Part of a small language model's weights: width 256, no biases in attention or MLP.
Each number is 128 + 32 x the weight over its row's rms, rounded and kept within 0 to 255. Layers, rows and columns count from 0. Numbers have three digits each. The size before them is the row's rms in percent of the matrix's.

# layer 2 MLP down (transposed), 704x256, rms 0.0604, rows 156-292, columns 160-191
100:070124065146107106143132141080179129085113151104124117119089115095171104213120110114113169085108
089:131119174142102159098068108115160142165085135130158128139163132092111116055077104116131144134136
104:110132144089135140136169140117114137117126137120118160086143037130069121154119118125115090138177
099:139073159135108105129130161168101184117181111124151080106177139126212164148128078132087136182125
102:084172174157101129107178197147082143093175136130109107159126132155116150142128102128100123080115
092:122106068119177123207077173088169145161124062158152179124154096141147113124119126147168086153090
102:118108135134169189167106102090032155123113185180153096119123130047148147122136145079142205138135
098:098080133132164103128096144147130134118196060144133118114126157099107151106097099083088106167190
110:161107165139099161153148153113124091099128127119122132146189182125068216132148127139133115104113
102:089135126148127174147083182151133161111206108102148114063085204159130114068115140147146085163134
103:112127114116052183091103110102153154095152186184154158109158097113061106153129169133138165146111
103:125123150097069179148096117106094102166095163112167091106117129137063100171086155110107190166128
101:140167090146109190220113151122153110064126118168130137126152087130055095123204152035122118114070
096:187200123115136103155158120065138155104140187143095151132080138152148181095117150092087145193114
101:049157130172111141102142107131114166120116118129133165131139166148127055134153161112084179138136
099:137140117047156119157118119135106109106115134126107084143138100130093071168144128189151109104106
105:112195129113158145124149120136102134147097129140155130080084124130139137131131136122166133093094
097:152142135145211068083131125160157104195163142168130180103105110106115106201137106178081097143140
103:156106123164138177138123124112175087164161102122185176113151120137139135095122121131079158108084
100:093100166112165087105123138140158140131072136086138151096116095146126162166121136102143155154207
099:132111106124101127171198116105097147124167114106133137113164138081112105214104130114062130107063
095:142126168077154125132132075092129168122177168114108172112124144105108138175145102104117129155165
106:143155130164105116122144130135120175202148135142176119146105090155121077112169149133070138095089
103:199122134086164144098079169126117129116095162100153212111101121147075148041117116097075124134082
100:187132185103107130122150153141161143093152126127095079117193063112084055140153081099127140093119
104:151131137156158158153119110131130195078175144143170154149164102113101186135119112129109199160146
102:166114104113139123110097178087084139094096143122109104126090135142141153123164158142134140119142
100:132138166131083082146130136133131087160094135146110125090144094087136164144161139087163194137118
098:101135177118140174163101100173116117110115121106122116139127085120163146090095127131137112167095
101:143130143181092176146124073138150131104163138148084088148137125128149121181160157130143124134103
103:140154129132074163109178144111074184172157180127105167139122204131119161120126070109133146119096
103:160160119122131081100106124130103148138081151122168106149170165148104098222120130083121101134060
100:128106116089166081137145148106159135140204124145169135134156130121143082091180163173114161077098
104:066148102133146147139158126148112172072095127118123102113178093140071103101131110114151116100148
098:168119154110120159140117126162115094114176121160141077136123159129188137151115130178105142218142
096:098108089149158128127166090158086194136104117147143111147141074144098123123141121153164133166124
105:120137125197137166198100122132086114177104199149054071189165165098131117127121111109105110123140
103:096115161147128149162164141150174146158123185126146113121125100120167182164198086041117107128133
102:094093109157101100149101125114107088061140072121122093128087107137119105144046103106162103132145
103:089123136144072152121216159166105097163190099121163170143111107145133103142174097141090153154103
096:100145159100108153095135094111134147164106138082068096100115125128142097133107107154103139161130
099:057179121140127116133108140091071170120140198165117092129094149156098119155114136157148124082124
103:143101128111125115137162126100157165059130128098132099137131097110117086178153133142117117071129
103:139099126111113132072133112074152112107175129092129124109142142113122144137094203135096139086093
098:111089105134155142127109153145110117124125119080090098203159140173094093094128118115169098085094
099:101146156124111162113177126111133109184150124210162088131067126133094105174064188146138195134143
097:204129071121142080083126148140092105131136126113138159162153173121155107169192117098118134146087
107:141128121107119140139128141077133148101173142143120143098090194134125134068145151127075065094085
099:174132115117085107162158160087091117148106086158099076197139130154114142131143093138156086099084
102:107109135105126109098095081195119125133204085115127103068128114184091162135073128089148144080125
097:181098184116075119141138139088134146158053134112132129112137146127149182172136133147152085053163
103:150129141123109157141087149150140112174110093160129076092077165144073126141108133064133116112139
098:146102149155069078121160169095133151133167147165133113136126139098153126175146170109096145127134
096:187140113147102173159133135068122141089196171125164138121091154153106073033105122153124086171162
097:124101126135155131070132115101094164107152142109117098132167175120108139108168149130110057160132
102:069139178109094077158118137136105147131101111135170108119144126161138100097151154082136173140121
096:024155115091101119146095120101123140101176081155171150139130182134093082148175153135190144094146
104:149123186160159111136163116130098138099138153091105165104052124113141102142121115091140153140147
097:144106112187136079125087144084146113112101157140175075190157123089127135124130105115182145161139
106:103127107165151099113160092169120084151066069198150150104147108078109121113228120108147124131176
095:151127105135088138160173152103116060147148122124170126166097073120119068126137093100145153152164
100:135135147150149120181156171088128125130187136155151159162134082145160156103131156155089100185086
100:094117162175134132169140102162104120133138106147126137098108122126069119170186174110143117125106
104:145151174142092105102148119099128145169098168122132099130185180140133118142130119154110095153107
090:110151150166085085159138122132140183169112132143128056121131125112080195195113185182152162108166
094:157114152093187162097136142106181154162135101097133117110090098120113083129094080109123100172097
104:116089101173165147112140133147150119113119154152137137116110107132139105110117108155122170144114
102:098124133105142130134092133135120137175078135141141143150085102125148136086119212106111140108159
096:076092130172119166150147126122118156125117163102097172082116149198080059123150126137146113154120
101:096151059128129146099126090100131146092079113170118092073143123131099094119112107129078158159124
101:082119122158145128120146125069140118144171125101141123128147191118116140143120110134134123089152
098:164071111118075156186079096108105133121161110137078077098135117094138164102180117105158145099152
091:124109117104132139127125129126153107141068119107157144091156135150134101123111157156136164128118
097:122102209161129155146158188093048101085101188124059141190109180137123137075140168118128142139119
104:141127079095091082111069169146145103155086097061144089052128130099119116095120085154130109114114
099:145147148097123156072121099119089112124122104087132158129143169091144196083132141110194140142142
099:116122102118123169133184179097161150139145109150167133097094148104090126162173123140057085139114
104:095113102177108097084120211138138154139154131125122179094164139120144187097100095141185111092165
104:122148121105129128139112165119142151068145117078166169126109106131148194137182100097147109191092
100:104157040122145192133104100143126077101143171085154137206102158132123171136126043140100103148160
104:108126175119204135128122134132134126117161159067180132100120137137192131185161143111126147051097
103:104179161134081112092120091119130127184179199101102136066106148091206128174091091162111117100112
101:211074165098119139161103115129158099094164151106180106135144134182128117141119132173099118145052
104:129138193128131119072086129129167141131142114138128149129115131110105113174123075158186124152177
104:148133143104166066092172169102176133103118156138107138154150128095142145116107121087128151172193
102:100164157174125117092158123123081127125057144089161048055076118147147081123080107168099196120149
106:125087112158122079162077172135132121065126183142163159155128099101148122200096133163104125193133
094:145134167084159111126108185145128119123137104105120103171176090126058159144095097124131115134086
096:103140144143162096107187117105178163131146135172084120184160128150137145134111125156154113105108
096:099100104121108163097205048099110124153100110102101125112129168114124111191110105114139096125045
104:076143098182136121107177126099117134088122101137112115150088128113139075103176158138136158122169
102:094163136175118103114100139175092138131069136150145176158119123125124144078183117140093155140056
100:092095147139092187088113077171189097096123110113145139140147077112123154133119116148113115097076
097:196096115065140146196123135102125068126140137173134100128077169142090146163143144115095059152115
097:072165124121134115099142207170106182106112114141143123133110072173120147158108158129110110081094
107:159072151064199137120176110117140133131106155125193172100094140109142189110126115195147073142120
103:160063136138148100137112122122139086115151110093112175134140120151143124126079098135074159116103
100:117125155091135122150098148107165097171129084170134083157143124120137092145070116085142148139128
104:096100129097136132130137159095133123081111123099104154102131122128095088099131081117160082129129
101:097128146135107108124165122083129112080175173172153175081148167092127137107206124129138076192087
098:136129078124155157090107161169172115223127140176115148159130177147129108115104164109108123111149
096:166144137184106171092099118115108096166150151091146133118161127103141158089133115135110101091082
104:131100113162202134166077129130107168170121150102123158095175139145124139136072152136107110162132
102:114140173121104093154131122122142128127152126109176100163159139162143103191107126091079096125121
102:146181136134136142164134160081078105134108101153097102105143139131091115173136162148178086165116
100:177137118138143151115141147095150116133097146130191132122168118125142084129155180124112128127171
099:094119149126134088076193133132099112104179121088182134105103099100135130076128127146076082121132
094:136149079144175114151177143120120088133162132113147137097119122170160090147125129114128147105072
097:155146054082081175107162134079041156102159177084117146074181100108101107148121162130155127138153
099:125116102110147130113141211130127108194152118140166108137137152175123104122130167151147147058163
102:085148146138123142157115114172102129147120089120148091061143180142136160145106090173102096171154
103:146117159125130143145132104162115128081202133137088103144086127123094115114099127137143158101065
102:145134156106136158065106144109117095115160120127074107138170152108107135137131096106123085163161
100:133115097086098174120136133115100185137122105121092153102106138083143090110173127138181157130086
103:192149137167158151134140152104100123111172144131096102121129152104116140137081048142165102094107
100:121163124176131147123167169120122090163081155133115117159147171149115129092135193092147116167134
100:141091157161119154110134065107106187108148124154081121125076077133159147134095191115158114078181
103:129188154164086125164140153215102097084173183076107155165142126170150077124127082120089124161091
096:081172085109120135147152097172114124127119141149109152122151151106124092143118172167116123153080
099:139100183169112124144142128106105141099147118071141181104111073137104121138177157088141093173101
102:131090159109157115129117121139119132133139136141113140137137149116170183134125160084140105158127
103:117159140117165115117102082115102106152156155101180142134132099117161151106134120118094140135154
098:184091121168132181168090123165092109112161148116094115147127134125094118192092121160171137104138
088:135096105124169135099114183142149104132126153177131133094038132114171155134135122119151174102122
103:111100154146104140106164091167175130113099127135120128130086141153162146095152148119142127124134
098:128095122126171130112139098162101108170106078124089092133132132109120170107111092068102162081119
102:123170142132145132073182136137174119173135176134123150099173174121125143111181163161095153133120
102:096153141095104082077141111186163159130127117158058180121160105125106175124123133120112080142096
095:129093068133142092057126131117142147163163108102126097120139198144182102089159107140140162122167
096:132088148065124111134139108171191070110147140125091168129132124109042146089123160099142117089086
100:131137139113091134161128095125153111122103132132111115108117149083120126140157161113108141111127
098:115128112120154106093110138093127120126127110089142141155120129138123093147164159118057137117189
102:081171133179131111129144100124078118139072114100085078142097124090078134161159091163142155111134
097:094151150128126121084114144103137131114103147119131157140207124142168063148104158083100108114109
104:140162118122152143162142166162097123101116135124172106136097184144158130159086101124138056127090
106:121205145093090066134146087060162150195126114090052149140185109122176170078109114187197135146130
099:113134094140139097122242111150104148129118148073132127121122126098141173112116092182130118118158
# layer 2 MLP gate, 704x256, rms 0.0651, rows 157-293, columns 160-191
088:133130115144119111082135060194143117133152134124113138155110136138151095129072132102161136163195
111:146140115116121116120174173138051191147077219161184129161070218109162139097163127150165082149113
095:163149156185142075179066136106163111148150122100144123082117102116143075103176128224158147170175
099:137146153140119134125109091111120109118087142140152159110109184115124171119051112181099075139099
094:162125175126104116107137090110108163157220144148080116130167117103072170167151147148149117096207
102:125143061137118167133154115236127147183155129142139149073107187098118096160099109161130141098113
091:116138113081082127121096111166177204138116106111121042043109169105171147091118176103100149090129
112:155106048120069145118146119159171137132151090160095072102083172131143115155130104155128132119138
100:106149109140103186109134156184159172121149104124160138115063150102098126116082124121147112157141
102:152137133080162131145094103145130139130086056118082152092122151126184080128096117154137114110138
097:140067091088123137148069165124097081139111135098130069196130117123104138084166161082193106107141
097:123148139122101168110128137193137144165133100137114182079122150155229190149051129120069148139193
100:102168111087102112149148124140191067149065056156147171151104038082124104178123159135151144137147
105:091125093106121141154127078107162197116079072173137209137142085133157099168162164125107165120071
099:146142064057139143171091102126062138126119081217135126127091124142150140144152125101121101168167
104:159084124074168152138117121131091187189110100151121160149193116117130156150159126131087101164100
099:095143091134094144133129110108206142157073122145135152145152091122159082114097148204098194108179
104:134139083112086133127087129106170091158096105120107149105118145142143070097112143113117145134137
099:166142120106106121153112094102156148146115162124171137111115187184154171088149113095121130121130
102:056111113097103116105159079081108181116100095128118111132146120165167146173147096142159115129110
093:158197086160147112093150163163110153152085124107135151102130103079167147097116116095178099134181
101:154120152111064172113120117160163140114117120075152125132177081153101151114100164173119071063142
103:080144151125180132155131102123157139158122131171166076150165185128145133139120172123154116094141
099:110040178110131177115103122173077137147161119203095095114138078119192110097082216140109110063157
095:127129090148137109147173130110121146147128109068097075148167135135141102158124077176110140116156
101:147125133124111087172103106118137112143123104056143156075162104147208102133143147116127122119154
099:163090116093083118136120149096084107156141092091119095148088108126121190127119121120184127124123
097:100105144174110117125092144120171129124183157149099115130107204151096118109147107117132178094097
103:126113126095017083118136119168155107127117144087097158092127140162118119133163123139120100081097
100:134139111147138099123103138098074126093119167166120104164147061133125122133070131111131110137108
104:134085127119141153116081169141119140119071135154185078165179104145143129113118131107140132106054
100:140153124104138125151135105092106166124121099181187119172078141189163117094110111102165163131113
096:082144095079099155170139096129096157054089133124094081147173123146071111130114119133153138176163
092:091124079107069108157149133126171203144127116117181109101135096132135107133157097053143123125093
093:148169082144118134088153107043175063099097115115145113137072208095124159148127094154131193212146
106:159105121102156156156095112122114074136071146143168115185105177090110116136114105191137131108125
099:103091104127076112139203142089146173143136096138011147148178147108080120110124132064141174165060
101:183107102177133135077111147084144142128091166090122144144096110083126169135120149146172149109134
102:173084159081177104115079065083100139098110168167181152142122099129150136137114142150122131133092
095:142107125142067097097107177213089122141111112137140036119145160150219176132120081100108112175135
101:118170097085072121146112167138161167155078138099130150136138142085173164155119118114148145122142
102:177144064105128150194135154186156140163123163116131137120139094132163150158117085124080133114145
103:142141139110091092084155091157103100093101170136185038064191138102105149154108167121155106091109
098:187139104195124132158118117168128114111097131172123234078104113106129130115128140097079160087146
101:159134106065110107139120155155099097125161092135070100133161150098112164072175050167095085132153
093:142100119120070172192110127147125095083121080121060124165104108084092090107124147172196176128186
103:115190094150108107085167121159081093137116157145130116108088109161135107118105185168162172092092
100:163180087100138094164087092081097130128088054137122123135092166092142186180142137075111117066138
100:152134137171159111169144145134136110183103071161107139126095117057115063107160149140098131112173
098:120083158105165151128135148180163120094135113124072117121148128100087140118184089140148163113146
101:127123126135119126167051138162126107131109087141114112098110150162185136102111184099118119079122
096:131110161124113098084098126121170147138142100123112106160188136153093143037108128123178054128133
094:075155091114136161127129138132094134154109143140108127178138133107168090105113151107162105113150
098:098078136132068144141189156114125076149180145145167084113180152126129090127075140138129094093177
101:134101104169101150138134167088135136167089129130141151143132093138156075111113137037083125178108
097:200157103100120101097105109104162166127070127124116127088104130151128104146058175132100189133151
104:167139071143138101153121090110105153139100092137141186084130098117147173116128146138079107112109
099:118142083175123120100080145117133082062197092143133113074207081082146164108103123078075181094161
102:085097085086136101150148112194151135195140072118139099112143153103173117139110114173071128139142
096:122094135152117106079111112115117157157132181083158020179129113060066153155137135150155111088155
102:139163135153187104110135162113085154123144082150161120086155162096129118141096097111134045128140
097:131101138119159092089061170127193138151147160128133091098147113091209087114100093110083136110126
101:175096189138140101109097073079156158143117112124107211112214133141138126103123169154110124113155
096:136132133105150112151086109109136135147137153167159082204090145062141121126085136134138126110088
091:203113151105130164116124149138126200118122142131221051080124148146095119167106108169120119065111
102:124142101161090074135138136125150129119106176147098108123104118114091145107169173105146095092133
105:123153107132119123172239198159125117100134138171137124130137137142105130091108150135119134156110
095:086108086121118138134166139094118134127102099146178121178112102091205126081109138135045076115099
095:080123123135123123111107127058180134151116169138138155125133145161078112121135182118153058146092
107:140112128153096119159119149182136174142134097159128156139203126141127164100151127144167118135107
096:126142165130091074171091150090148141150183123118087152065168095174112106129124085184124091081092
095:153019184129166117087104061122045157135119157164147139136128111139103153148175123111113133105110
103:125127086143115130143113092101175107162115131145088106153106126119137132129153129107135124148120
102:146119131031068079096142244149100132113180129156161161100152140133106101139090110111158069133107
099:091095151088120108091083144112073138098117099122125098162170111090143144100133151099222088141118
102:168086155145140142104098180099126146157184094166109112219143129066132118127167164149177104055106
104:095137139107135115127156117181132087172062090148117099144097128178207073090150112098074113145147
102:165093136119102115131132103098135139106076156119150180140140105084158054129146150155121143110114
096:111170140160133107138138098130146078111111182171091202070136201072131175168149221134117130125127
113:165131154112116117122109134128184121101060100127205132115149056139148159147143124115172146070084
100:150214072100124103150129061154120128147141156108130109122093107147131076148041163150100142125115
098:115098112139105081156138060173141110096125156144086136122171140127138114141154173135163115171084
103:121092133084119140126103107123174133142092128152182057127127188030118174143160180112085094068105
107:152101140129153094126093112080149157128097055135119155140132122112151136133145123103160123123117
094:136131081154106087198192164201128104134169090138070181107111084143144083098178141142136108166146
103:135126066109131138152182082159096152118103117171184150124195145105095074065162123100174105160150
092:143163084078168103172113207077136129141096162162065152096143152161165146147162124100042163136166
110:130142149114139065120152159150133129130128138137070115167152111155143195144167121155145114116113
099:156119083078125145080153172132148177103107163136195141107140165133161165115077189129149088064076
112:164081151054120112093090047137142127103091145158130115154169144112131148130117164132155066123089
104:145116134100108103094118187116124148132100134073151129123155133041077191133151145080146091080071
097:150114076123135077090156098045133154059145131106156176146164125117150143132121121194117102088114
097:173116120132137171174087134131128075101164069089116174138103180169095144119159103094083117160089
095:166099134131134022184130156086160100136143128120137147136100157123122106123118143115162117163128
105:167154200111077170116158112143085104115128117129127118144174134123138105046128134116109114080097
099:115132126067117127095084111149138101102100118186098080122130148103127150183133116076115118114129
099:120155048103143154078121153073149134099128118120116117112098201176222112122118138147069113150159
100:196153092141114078143131084136142100110084127098105184101137156146085168110122161176169140122112
094:109120081116072172119067190156164142041123155093129139140083166113084152156145181115152128145148
099:127129118146116162088132133112188143135139199110091200119115190091117156082094157147161110129149
093:092093165098136140111116144101137176150117121166139194169138087163088099134090126117074136146155
099:086089122083122139130107127079159112084113120110119167153145136134160183170112105102115111118155
107:150074159120184124066097170085059107133150121138153100169147084079094217096092116091158094127065
111:087095149150116128095126111091155128151120159135135164149133101080141143088166127126135142135079
095:072119106091104116101133079128151114115171067116113109107101061121087164138091156074159162130114
095:129117182089068086115125209094106142170125175178125152141138121152172136142120057130163061117169
091:192179094135122151158130179127104076174126119120148186101119116151149153117094203140094119131161
100:145121100118079124124084152165135163131089152126137118152146186062170109058147119199122158179160
101:104207126168134150081101130122098104169093182118109130131133104119087127119134169103099093059152
099:140118090160132125162189155101133099101176115124126106101106092117143181108081135073120133115152
098:060056074134171142126144170131200149165115134138120156126184143130135095103111149106119131101190
102:111111107125115146110120116143145172138116188112164172086125175164155052131188157091111129111097
104:179152124073071147110095137152117138173160169133176088114128115097116164100145179120165093098181
111:158111080139098124034104107126116111070178117067119200133130106122072126163133144145131119092086
107:158091161115148119098079125154122152155116159146141129149130113087127145105106105145090094055117
101:120158088101140157111135141128152117115124183118185117121160185086067124148084089164132118159084
102:150149127104141114155143156208123124092142134183149220138097140103174101188156165079177149161174
093:183185098128084128096160137144111144158156142102066125081140157090150110149144119173114129133161
106:155149087061134138101091082182141117153137150123110099128129152137101152089075109137163132095068
104:153100070147156100162106120092097148134109128124174142149129174118186063108067088164084173120166
101:136126112146119158157124095117167123103083138144162128138188140090068140103131122149221099127121
095:139155103129110152073134138136114145127165137099136157116137135150117120132132126073138104124124
087:132157110137127095178104121162169084155098105157146026113150111095149156144144093108155126116156
102:182155172110095176188127105137145115097107070123148158103112149109167184159111175160094140074132
098:171129094101092109155127160139113144147098157127126179162129092162129077161119102140164174145139
104:159052113131109146153132165105146126137053092180109109155136097083144139155129190151195167144119
106:136117136168130170159138177123102107081094154184145158074130129153148111110083103109127155164177
095:174108132143118147099076096058113165135080132146153103156122164103203170149108117059089137198138
097:138212069137119134180152133075105127170154080187164122184102087250160123132108183150112068176119
098:151135116122075144117140166118150176111115160180138116160177140087151106082121137164146187130135
099:160120174124113089112120160095117109110161071122160151115170124206239077118137147141107085136082
099:086121121166141070109106117144111182124174165197121101143122121140089174124121157114109121115142
097:148108098162143072137156124157166127137194102148150138142167096104107126163158113101132112139091
105:113190104147162122185079165115155146058109174161083131130094230144194110145084182143106116092103
101:121116180067126174168161126145174204181103150168127107140094171045110154143074153160105090143152
099:174149109138118109114103159139104117107133146117135145081153116102140145139105088165106144128159
101:127086141087091106126119165123106152128119114145156133171135117137167154074170095171121166116113
# layer 2 MLP up, 704x256, rms 0.0621, rows 157-293, columns 160-191
091:169088172125112100133166140154095070150192127076086113116087136151122088120173152157106103139102
104:140167113124178150136172061119149124166148147137096217169149134137166070112145148133093159124147
100:078154129158128141136158185154157142121162135154116079125175183165171164131102125148094144137153
101:136156119162095137176107108088116079109128163144105120149111143102161123142087121130062137101165
091:088127061157180138111099170102129187170114135097127079118147075174130156119083109085134167155142
104:124135162138131099161110138160101142107179114134135119107102040155099205160122114200139108135120
095:141111153145146088081153109115099174093174120133120085056149106135061128130124120175089066060120
104:176111131204130131135173185070107183069087167127113177078105111149127063118177090109061133181152
095:162144107095101125067115103103100110091175147136138162164114153134071147142083138185110097127142
100:098146076105125135138058144151128116178100121156092205041172199174149117157147105193163170147189
100:144158120126142114180174073146097112074097122133127132143070155127124132117095196138126101114118
103:162114095114142121085135104134159126095082167137094166134157137166079140105153091176144124094128
093:074104156132113145079125138158123087098157123078095141162168093126041083102121109136178111161147
108:158154152163103127105121198119081135102092144103146151170182151151075125152111080120146053143174
102:090166159080136128131118136141118102085149093171129123147135156092105105118158130092141129108116
104:131152129119121162141117137140139118160141123173158135097106184166072130175103159046157096177145
100:157163147094106150152142116096126174079109200049151123110105162092118130112165147143187135178140
105:217130159140132118112101099150126154165143106101107091136096138065117122130174173133148134154199
100:121089195060169125104147080159122069156171159127108124114142106066147087150170165166100093169111
099:183129179103149161136125234127083122156170126129147152151118138083076154135139128099136153124145
093:143164075155179134179090106135181118128093109094052152134170129160105158153114144146092151139063
107:117143188125101069080104171146101125217116151171121090065104123123169073115129115132107096140100
105:084096123124096151123152054159165133063121115096148125202139173090202072151174083120138199144144
097:094134076078086157159175099154129078125099150164112184174135172079138159138099157154133181105133
104:112135137145158177170132121036139112135157084144157170096142092053134116148053086071085159136162
104:195128137132190122151130105109076179103089155085093117108152137098140160127187142093098141154108
102:146152186136096071130134133107137096205131091145120144050114068085122108098171100127114168199165
099:074122138131075135123103140204130132121134155080092126099165063102097138133108158094121138171128
102:168117161141129205154081121182145092181071145086138171125119090132166116173136107157151151120134
101:098189156141170173112131171151186220071094122134148175132160142156111091107101107090108175128127
104:110122125155133185130071102145126186154135097133124083086130139091085200162137106112170163134150
101:220126126160102178141059137090123140116122112173190130205158162157154122157122137100144149142097
097:087110130085143074115176136087055145110094132150091144148161116171130116170150122175098106128136
096:164125071112130116150190142129168157090159157154169134128125131124106113163119148129120158118140
096:069165160095147143161144118130131081174086165119122074157132149150160151119116115081111086127118
102:083104165079157090148109128126131131125148118108106060140138108159112102088179150109091098132152
104:195062121116130113119093116109099131140137119086136140077121134130182120099107144082148117107147
101:131146139079129200106109071116185110097049116113176132125193178098162163134123124133135186102090
105:067114151165083144132158087121131121173166135090124160176092081132112150096125089128085127123134
095:102043119113125063135058144127151117143121148099149130228129070174148145127101125083173142098063
100:170123127156105130090113098094178200116113148132136142134113156099078124106150171101143173068106
101:147116169156111118163165146129081124133139100091138125181136153100132163128120072097139070139077
109:094150144169102120131172119104102109149133108180079156105132171103153149175147154169131141139107
096:152133133099110085147161077141171152112181072174062159130145148079094202115148157117087122109117
097:133169102099167156072171087110118138175141173154185096108087167118127135154075153129136149189150
097:110155136158077106151122158110187109110074132142130131092131104165147092135171103143160143112120
109:173098099146142114167125119105110075109118078105130130107168130139095149227112111123124139115123
102:151107160213134095126140107040084153162062093101056125132079140129124085167148092104122122134078
100:132059139153160103156147114091103143106159143081057100124176085119128124142136175112163127097081
098:080185136194095199137125137058085165092130140119132120089121129120073127173121131132125132144081
099:172111122088090136132179122157092132065127063147107118081163158132091115172101141124146151108116
103:049168143128152103091119080134175153117135115193124110118085096111119127182173202080139197125147
092:108120181082130122163152189070098173098137083112213131179106111069117159152231111110080125121127
099:093164183189117090109125157077146170099181148080153149095138132134099129114150184122112146082102
102:183148124147173149150078086133110094067132159113086140135138155104163108224147104140082157058155
093:134155129097146118152128132086120106165136139145168087143115174100100158074139071125150105139129
104:146120141110149155126147134097172090088059118076123073131032139064153122121155071125179149201145
095:136116135148097134147111168143171139117126086156163158121104121169155139105164130202125154102108
105:105155121168137130123162109180164147149093092070091194069103150073134125107120107172117116098166
099:115122082173123109126109134074171100108131186120075156145108106120108091110129142134141125109146
102:110173091142085108146139167140139077136107133134133145151165068158132133188117150103125149163152
096:126095145171159124132101140108132148058137143107130128107152068153099029072120107112099155119160
094:142099125102107139152100139163137173094174125084163124113146097133151200149140084112117116114075
095:087114160106114096109174108134101181121162112167066066079166146146146164141144115094068083105149
092:140185133117192210115118126136130143127107107105171203115080110124183172124137130102141106180110
104:102159108115131132142155127109084125119133177082091090158104112116094120118138138115141106162101
102:150083152139144095164124110132107201101137142135107132132101083099127082140117110123100116152052
096:141126140113207165165197175094125154118129097133143151129113104175111098112152158146062096118105
100:122126077187076097178102110127196109139077172193072092114137159174136130097115128122151154166143
100:029107151111124081183100102170179163172135131130130134128185155158138141170193149184146104149163
097:136105086140114113159122167167081151112138064152007185066173116169162169138148122110082079134157
094:152165096112102156141098134118135136181133156130177117130153105126109130140172126089135130158166
101:151126116131170165125112145124036169109137101142124142054134143110109134121150114090108133107139
104:071163109115091090083145129198127096174126130106135118093128111100114074126092092095081101113102
099:091115220157131117117073089154115159106180183044166128099090172136162106114088121104186126104130
104:114114160114153115131192120148165179148100136157206130132123117116103156180063146179098119104113
105:111136149068133138129119146118191114148094063082162094201136065159116079137113115177133127154139
105:139106164175187143104082100121063132157067156172120109146121139094132124119123110110163126112152
097:104200168162125105076170103153120102124160139080183128126105145155102121149128170150069179129131
108:127140127172126169123149134163148142158108176112212153084092142112151117142141108108108115117172
105:156139134162188156097104168160114134153111192145142127187136142131115125128121124130128039175080
099:158195183084124120093154142105128136134135156106135083144172123127108177095092114118126138107133
101:096190069145143113149206126149139133098123125179140131083097143144121150100091143060118096113160
108:111171110116100111129113147119167159122126116069069116146113174118121169107141132079131128143151
099:147105102124114159076189149131119092099110096140133096121113170117078119123149133107144123100106
105:180137130183183193110083089152129095123122158124101153088100157163158099050108164103111148103100
092:088109149036065144153124142146125106125155142112160077100121142093088124184071124154154080134074
113:142156089111141150106179108096169200138100178191107133141166083179152143159128106159146113087138
097:094099116113120169109172163135067104149117132177141146086105129117157161205123148165104142163088
105:133054145136129104167142147095102164084153073173111148184154143143092091135161113175158114128152
105:095174118155171115110113093095158138099110074140171184150124141122108110188153156083167123106126
098:107121089161113213092135124106138085134145112088139146070114122150083073136102076081115177092156
098:151090120108087088167142133127109122171146149130124136110164184149122128104128094140136145121062
097:157174148168209115128117124120115119137111139154150097099156145105110118102123119130060125096132
104:140127134146122128134196109109137099154130107128124093158181114157101066111088130078096166122151
103:094142108171146121157046147089185149125151102114101110062136117142116170097120106136170138104182
101:147107188134119154090167123122087168070080097179148130078192106181121129130169071108144116120115
100:120140168093177141133096149212213134097142182080113172018094121215137139172148098181142134099115
097:136122158132148154077055124103135076178149122129149110146125130104115142208141144099158144135136
097:163091116178149124144080154134119097159169167179166123130106083148108150113072162103090042053105
095:110159105138162117065131109120169075103122080122124142093126129165107133038156161070117149133105
104:129192098115099128111117120167151129132136169071106129130177102160107148070124120098183160077188
103:103030134125110150147077104139125193114094139100152147137118143155177177176147089102122102124105
106:076102102073175142097156169085114100094100110152088153137141075103151116102075096049139136128136
100:082140095138093108122124131166094118100149129108082104125155088069114163162119141084137124089146
099:134109098123052129150149133112096147150149161177135107115160145105085096094152085130163167137142
093:153097128120143085066071097080102076118122122122155089115087144141084137115134164145141147123068
098:064162137128051073090172137163102134134144095117098158150105114117166123109145123227105154112162
100:145173115127132110141157058074056181099110151091132147099104094098107095131098100129124105131115
101:146140166146145134174144104164099110093100141107106089087119109145184127082131068146118173139124
105:098138085141082134154081105115081165145126095115108158148141122099119182121098117143169187082111
098:125143056185111146156198107145167092112113076182128106155124110139133104173133124114099129067193
100:161146119110098194166166182104105092148155134072141133141087065113084167170124079148090063063127
104:151127104134093082165107093181106114079135134126125153125167112182145113184145142086121166130148
102:126138131133125133132147171141130135172129158103097089163189185122062106116189170156140056147107
101:126133130130067187122100140135113078140136078080177135122137095136152139111175161143138101149185
102:132159148189115098171127205153135104119201125062090128165119144212154079137113087056140145123210
095:127072151089143128131142173107214063070099138133130138166160109099120128120160156097142157161104
096:085157081157172135087102110139133175129126141139147070147146054035130079126134099136130098063171
105:107094149089091112100128144111150137079082149154150112105110131136185185136132135114136092088091
103:107134160133166108156169110127203134113113134080083103143118145139066142142069136161182129189145
095:173139097130124140178142169118080090114117173169144121194170124128157082122122094084151158147123
091:134089146121143108157144130095125146119154178127141189138131105109145108123061138142101165113098
101:134084110135146104138131109124160149108160191185159169123138091105144117176168100151084076076132
096:139150111117097100111139089130087131121092116104137134119133151151170114191157179117082134156101
099:124110157071124129088156106148182130118141175145164149111118084123103127129119100124190115090146
103:079126123127159144109184165151173128048127103126073119135152136075062094116147140151076100146113
092:101152093100082139133159092170170125153106158113150162112138153197132091139140125114129152167114
096:133145160184124118111125084159135119170148075119122090174122099168143138055162202125095055053120
097:156141096134130119116108106105118130072165142153117095153100179172134143135153125132097155165108
094:090153148096065129092133150104078157134121130116119149131138153130108120101128143060114089145141
101:099179134137132090105157065141144143125135129077020116203113147140132157129144126105180138160116
097:143182100116137134130143121072136136149077097138086140146156088133135095118156164118108218185117
104:100140117185098071122123163091080150136155132122143109117099114148147132134145055122117100109134
106:111121148144117171134121171172125111111140122101165160150146134152094129087125130139175066109102
100:147095101091134189127105125132156117106016100139150130118131101100138080161143155084093132117188
098:167080116122145109129107090051121110121165049110141087152075156180083129136170092125141019177084